Part of a small language model's weights.
Size: 9 layers, width 320, 5 heads of 64, MLP 1280 squared ReLU, vocabulary 8192.
Architecture: RMSNorm before each block, rotary positions, biases, untied embeddings, some layers without attention, local attention windows, gated attention, value embeddings, hashed n-gram embeddings, an embedding shortcut, learned residual scales, weighted sums over earlier layers, capped logits.
Training: a variant of Adam for these matrices, 613M tokens, 10231 steps.
Each number is 128 + 32 x the weight over its row's rms, rounded and kept within 0 to 255. Layers, rows and columns count from 0. Numbers have three digits each. The size before them is the row's rms in percent of the matrix's.

# layer 5 attention query, 320x320, rms 0.06, rows 230-250, columns 160-319
074:126185165148165179147061154100073099090142143087132178144100145079116117147092140140127149156155161136122090183218078130151121105169111133123080124180154085095133049154109121116095163149196110143155144130161154139158149176093165082109132203132142092124112118105157132170120074085118070161097101134145102164126191151164159157174147141100197120080062119150051123157151158103091168093109091119134155086169165078154076137090140154128127152125129077157138140101142082098133058150128164
063:177113195141132120121126076089086146156149151151085109132082174164159133137109098148100111128089187144084133093081108104105062055100140166175145153170179083126132142115089128129145167173165143108167114125120146076089145076114157165143083144146120122110142107124159117177094124099094159098107097158155091136168097135128048198089127131152196110108148170110094122104121098063111182120117141130056168150135159141112170118093130130117117186125193117152147159118156134110125124130155117
077:126178207149171159132086149071102079115166115090135166112097091087122083110096127146123170112131140103129100153195131151109141065167105112135092127164143072096143057120099144076072184132209166120117192152122137114136162136093128114136112160130083111119063143063153145152104088074131089097081123132134052136130182122169151144163133160093174119119097129139034144171136190093079127113113127073092169135183179083116097131102185146126132115125150104105165149082180086096149075123120159
065:194070124135131091154104065098120128164161172132095114161087135098149167125123080117133123131163172130102177129074104131062074171101117170166165156131184122130103115116090082152157106138097106115168130091126109098121091040140107111159104171172124179073199121134084144186126105143100174104090133143161111122148112102101108145153123087127170162126158149116132144113135112091136171141173079139102127129126150148079146121098072084100141130127158185132113112144135126092099109115158080
077:149112131109122089154139161167112119113153163115178132134110192158144105148121157170137116133204114057082094091163110134089127134151146162171109151156135069172153081132151157105088113110112152136140148170083132124161113169140137172194171139140133123109158131193110112098161097122165160150102133067134175120068167124099152105094142116130124110075147129133183165126107120140214142079126175109123126109127130101104151193167149147204136133098117158125141112181120124146114101170114166
077:107101073051164084144137144160159179174089167164093139090139142155111133151157160113063080141132098112133144117085167120142149109168107099066127112146133117128166187113158130157130097135038112165144150098074048137101112157130136120161139098097117144181186125141117086142107149100097100160162185122112143137142148124122122130101123078115089147154141140100196135127150134195115027057168130149136082183120122141104131102145150154129113065067132125117142095102166098212153196080093138
074:120181112128188179106193149172096179181079166149102111093098149151167090068162066102067108089156102166165053184102094139110117105174113166142095066175161171097172124148104152146111120123109161137120121148149169165106107183095152150073154120106130160137103155110147111106148186103121063133171151150101104126087088166182122207152172167183182188115108123156006120117142111125084130108118092090078143185174130169098120095165163181116093149115110099137140126107138151125109174138109119
083:138167159139106138137120124165127120111138148126128135157086121154068060065112108190134164080098177158156108150125145143133167093105115078096100117083125137151155098146097112133196171107159130125136158144169136125089137092157113074072146167201064144093139095086166146127093089101121119098135164159114053100190077144143082073202085142105146129142123142111151139099125188089084121165127125082106094135096122142082080114071104095099125136126148130109151142168143150122124103123068154
092:044117155071052184151088072118148093056093113157149163169178111105155083156158147144153097156136111110110119140075103125146093062133180126219150125050143099171141050120078134122138134133158111089157124127183158155069127095107125122157137149103100087112145146096081116117126137092127175154146107136128124124152120105082170161109050131162083205123163123176153148162147087110124112159087118142119111166149161134131143238167046154147117186169152174137112085130152124139098155117141121
112:185159154069106097139100104072103132111079172109068127127154142133105126167118117157149093142146153165112136110147158091134115085152120082173142225160165096106164078082106093072140140107145118148182119097147122138106093112133100097146189132039073092098104090093106178143141111104117177105163098109175147116095116122177093076139144128174097096150134098146121157113112142084167110126151142167070089148153101123117129184131100121097148140113136099168102106160157121175114153083161171
097:085130128152076167087163129127120118138150160084159151134137141092125171115104131118153130117140087114111095117092122149084106151108137080206144075088112123153084087170177089131148123125168156146144184067195110166105159139107102112128119149096138167159162196086114124133172145187128145136139101117185109122152104102120130181070168120114108126144142103169080119120164128132106151121076129088089111130157134121136150134125172092076085203137125117101145119124075155087066187148172128
123:112141079168158082123100147091140159136093089220134173133110141140164150136138101159120090139071178213155081161148146124081076092173099119076062198199118178124096094123145143092121157129116116137159103165108144142110067100137125090120168144090104142064132109074144110147092097153159118134197127099115127129139111199133096057052117143158101119115113148138118153145116129082167119153180151099118085099099150078107155128175093138076119117125162148176154180132115098147127114137079122
128:155130130116123187103148120144162137128119142107175158133155117112121080132182207160150109107142154091190169062172090098076183118156137094139160135210112135107133097165191165157139156116144104091099054134102117130132089104086089220156094116138124136090130086102134080111118170150098102102125149172123150115152102109118138126088113153138156157169135127138120117098084129059147160094057156101122114117146201136133096167151089121135104109088161113160118162084123151159112116095100069
118:167036203118134093085083121082144099086131143162189099094119125196074136189127161113139153102192173131142167086197120148176161164088087119067167054159158135150142073069154156163121188122154116129154079132126126093121103074129095134111115121116136081134108090105208123196144097132078123155051198121084146150139109143140175170138143069138162104107159147136220140147152151129132152103170152130116173045113134155091097078119155157117172119107158117118104115096155097102128105124118183
114:151131129165084111082137118155115118070119105120063119133091108142144150117109138094091160162157130124098113117157208121153133164163074169132147046088087115154141139156131065072146098114131108152128112135099108121072109165156124064098128083127153085131108088120133161185089131166183091123120108125139171083149110082136125141120209088155153128098136114146080094132100155138072175110165157105116122158087117204171095073131121149153171173142135133051071126164060183105083214171171148
133:090074162111177157104184191136192094119196125142066152090133136069154157122169121066203181100135164107090117141130097106106136149075132092091169137120122181165104128147069114159119101103137103140145114145177152210165084196142112217174149102129127162110081137106127126152173137108113092215146141044129166112151164045101132143097124154177113148143097111168005088116174118161167114075110071141083099117156130158137144163225136126151105077131128145125095104120159155110106136120115118
117:111075111143141064066075189096119130103148142116113093134142133119122186122162140122183080141138115069104114123146121131121079062107144142205129082065160111158128101166120098164174094152144147158161135110150198064149141120169108127165158090178154117131129116122166104118160188153114127106112110123091114156131136105100143142195180073119143167134130145094137138079157185145096172196120098088126093112118120130109122134111106193104117085125158137093149040169166104141113154121173154
126:107162135053122129129171083093143063069051178095153129135122134144137153152079133126102122153177113078184111145131104182117158136114176131117169178080157096132114121147139154143126093148173143122172126088141157129146190120095126089099129168124092114159124115084065104130153136141085134117121141189095134120120093167083173132173109088151178135108106143095175141131116122178063154192107163083070090089134154097115099198079145109030093090113114176113127168103174127143114088130124209
127:149170164067125122111074088106158115141070177152130138148144140137094126127150147170134069121161143112076072158147156160064141060128162106108168123070131089090156117113129127124114143142083065113203147098160126161058152094141114123129158151164096151068159116076166104146107152109151101103163156104135138081116127091145152100137140108139089129152111136132089151161128102093126194138047146093129105153112136179132126178104141104087140154190155120172131162147056112156069170121085145
120:075156183125152194131163124124138112170121089142138097159146091084173121146092142080124170110177134187170153120163172136179167151078098115160133217151161085122133125089147112144146168148123141085113157138129105086126074159122084154113105094108151111159075110167079104118085119141088149195092120158095166143101154114087145197125062141120105177144142111138114108121134080108151098083062136102082189128136112122101118161115108099160171055089171141096091151116142156105165082164149122
125:072095103091184129122123190076083190172207134110141070083109134163105142159149187096166087112104079160128119152096161123136069151165146131145148041146138121136128057111182139092114125053113145137081130141125116130134162135086150082121099147069150140115182118115164062169141071187105118140097146138141173121103093123093107105145155140095110135063154155125139109144120173137109155098161179110117122162100124171128174133131154150140126133159142115125109125128127085117147161171141070
# layer 5 attention key, 320x320, rms 0.059, rows 230-249, columns 160-319
061:165085078164114129083105163135150176178119105120110144171130088149104116113166167123136137133145079078077163131126182126085154122134125129176115125142127163155176112120139131118117111112112134127162118092154165159131131115074145144146146084080143085148193167172141090142150146152145118139116099148080105141091160112066129174111088142138151130126116085140117161099144152092146121142158127084130166154129164136156154172150182172096112071134089175117144165144181158164141048137141124
066:151127081114121170094131148162150165136086174155144126142158133174164123145122125100109164101182054116132142087149132123156120152108097066206086162201105125126157168160158133071132136159107190088106116164185110161071123177099105071148147107108161071172170157144138144116133145117163088105191088114133166112095124154169118111162127123136149122113158115137099117108117162109104133176098082140107122177110142159162155150111195197149118137151078108097109126112162135124127067096131091
060:114077121132161117111095113134192090143123143129164154183123187137113145137139081130131104143126050131140104079036124146143117137110169120174076106131136170126104115152101128102124102118105144136165123119099120130116154171085152148175171080119125114182132157156110097120133115123140182122139096113100150141071135155099152111074117125165163095133136118165148068143142144081150134128187139097101090102105144133133122138150251153140116094077103106176132128123102170141120049145157080
065:110160063105084159091114148123123134171095139131098142117187090115156123148162147148088128128116121153110112068173134152083100091158081138152083160204119098084170203166120130095108126148168148155101095165143134136090129174140125084109124076108190106137139163173140175187164102157169097113176109086137154098120078178165147162106140116125148133138123121153062172133100125113069127168155116160130128188111153115156142159105156134144099154119064134093133106136141106097176061105096098
080:157100045129095167130097141139157151127117150101126113168153147149098157109170075116161117146200056109162134081167126127087146108191131134077086145199068196115165149175141149057149109163113118126122107073182104120109110121159142140105101084040119107163102137173145097127123135127174129080118112095139100099089144167125141103114147111165171071129117103142124128109164127148144070091178071147156159130170142136077109132160139153162107137130123095172112132124122117174150069179093168
069:123141094088141123129097165092108138166190178176112080121114107127138131178125093098152116145153196092096096127155108098066121116144135106115152143160154060148146130108110154127120094137196075129108100134122161137090053092134094100116098126161133114118123094090133093104072163104091088107124140121105151163134142110137098122125134090056109201144096090140112187140106119143156147128052082109173153127082108114125142099161050148133150217103096145131083147117160090077133181134108134
074:142148164187100103146110102139106092116158115148162156122102142137117080072107115078136181076100138148177123147146126129155099105081134118195135139059127139146088085126158068152125086093161095111151132161133087137128185057114115176150136135121097160195131114078144176120134100108083179121156132168155131157180119124144068118138119093143195109091182120123123127143139139144195163115175172102147124073133147125201116113082161074142154173189153155092145100136102208116116161120175169
075:123201121072145172182086105114120116194122144146110122117088102120103121116165158142127110182115182126164151190078127092138125126143139156096126105135115112115148122113179138123134100116117117159130163185149136148123093115128132095131134156087154161163086123096108068123106094136137092168143139183153105144160142111122146157159143150111131120157136193114083137150097125138137125131092107175119103136116074052164109119144070113110153107061115134220150166122120126129087118134112099
095:177108131149126157139137086050095161148068063144121108134193166161120173089122107124123133106095149110148112106155121176112121110136109121120082165216126145140143105149169186071089109112135084165110132073105142152146164148136171138149049078111118142162127131100163200132161047127155182114118094164193136092111140170109108118087144104153119114144171126131092123130132152178069138097176147068067140155128150149150110061109180150137078121163152127116112121123139117100136114155178113
100:119147156139125130110067092164133124127145143144105141184112111133163086176098117173074100067160151126078127159058135135144068116141150193124141107092142144070113119121121128125172102147116155104109135103101130128123152115104148149155166142144103129101146163158137115050116124143086093150179212100066106153133103121165138107157172110130117137119081136075140126129115098133173120134064152202179111172089137151156133168186171096127102109115124138154141156098136122184120144132050155
099:108136111107130200082172115132169105094123159045170164117131122132146084155101187143139128124149086143131126164132138171133125138164143119139141167148122147122145146184165126166171182149137187123117160115206109147116125141136124118162114178075176103175169159149129154133138104110184109083098104142177135161149140130099119103137172162119112104147108145187097109092173117083128148142132138148170152095151175135129166136138067109135097108134176129175128142135132189152143109116193121
119:078130098139148125217143132073168182125174192176165136109128191165115125197130147126145114157168153194130085119125101113148124126087124098159123141115138159109148070089117124108136155142143145180136147134134118128062101121074138154093173162120095051100076124090148099175196167131126129197121191148102102094084109145128095163120142146102082135132129088156148099108201126136145130136139145127086117107107144119135167172114098150187144127107087090131082106160180050095174099118147121
116:099137129104160108144106110116172122120115161105166094158157077130102103132161149126091109114149169095131085171134126100148128146173219113154133111188166105111141090109126116174168187126167105083140156090121114127177124104108140073175176144140191148078074107170130107119070144118132161106163164097150143119116180085143165112113100071074109143110185124084125175140117136133135113133122105084232133155187170139157163104070164140139153103156111110135099079131125179134128114097124122
127:139104104162138123047132115133151116151133170159126041132167145130142145083145066169088133111131148133131125132131120178103152101085170180164143059081130182162124109099043093113178161173169118144184110112137081126136161062145090136160104148139146134147139102186097118127130101154144134097141149079136129108137147119170200136103120116135170080200160127190139129149124088153177127182112175099116159131155131155101091093143142180095151098113118121088133141127133114116099137105098152
122:151156138120147135090134075181124153133115145139141167131059162129157116125119116087209150175106136154089160079136179164110111079151108192096128106092158178141174163157079045146143123135161177135118144196122066048105079167146081116065174124143158185151142100102147096171141141141163124105137098090169108162162111130126132169080124141054141150144123135164178083105136120099140132098093092101163119147082105078129047098149084134128150088066149149061114093150095138109159135118151148
133:126160131135166108099082118063112096147122135184155056131075117083090129071106134108122120120094059166083099123122111110182178127151169097115094168171127139157164122121134116135084124150091081114148152100153093091126101187136115146088085089129133161148159136166083154166060146147160119160079167061112145122112193184134127113136072177107085088095150091106159084095113128176149125144198146111121073153187111077115158173083086141119155133146088111205164125107123146067114121165122117
122:159099090167086087044094129142121151146162078137107130120142145070131163105058073130126103073054122107089107085106089111107089183127139157124085150110105163100097113086110063146194085137201155105097125141136142152091130093123167123164134095108120149145152159163122155096136134071105156113137132133077051160155148129132150151085107140112139144141076207102124117100114157120118201171122130162170160114106075182113149120104147171123158151075126197109135126124124149178129092128123195
125:143098113088146138070135118131162142095165093069158097173105093127139145127167130195135181162161160055125132123154095111097097122108154159108170100103131154068141097097097094113166089143137138172142101117096100111112181179132094105109060132093103113139132097148062157095131103175147119099157072156103122154163131062140105174117162093162198133139087128132139127159112104202112184138128156175146069070126101169142145153129113146124098080118188124145162184134162150175110143198159127
128:136152081139141141124145147114165175147141186106172098108056141162111176138169117113110080103124134135101186115114108100063112101113153157100155126110137111068172076132163151172115061187136128183117125150100166104102198109114131116124189127132132134074093117115155132114131190137110132129133135157134121101117149139114127121131084115042162122147150080117115137084102134129154097104128129129133079224073132112141057115115112118107120100124130103128098088129136066187139171140105098
121:149111134139147122090092093199091102138134110069123149156172118086173136120111086159079162146195124136151143117106183113097143096148111106158125063076146133181154166109131075073156193134097144110149144118189073126072090148176071095096124154181112089106101108171144151123068116151131152087118046162176164165095086110115189143111121161165103099069077109127096146163092104142144121141058113155117149132172135100078137107089138142137144100100144123099150157135085159116124179139111136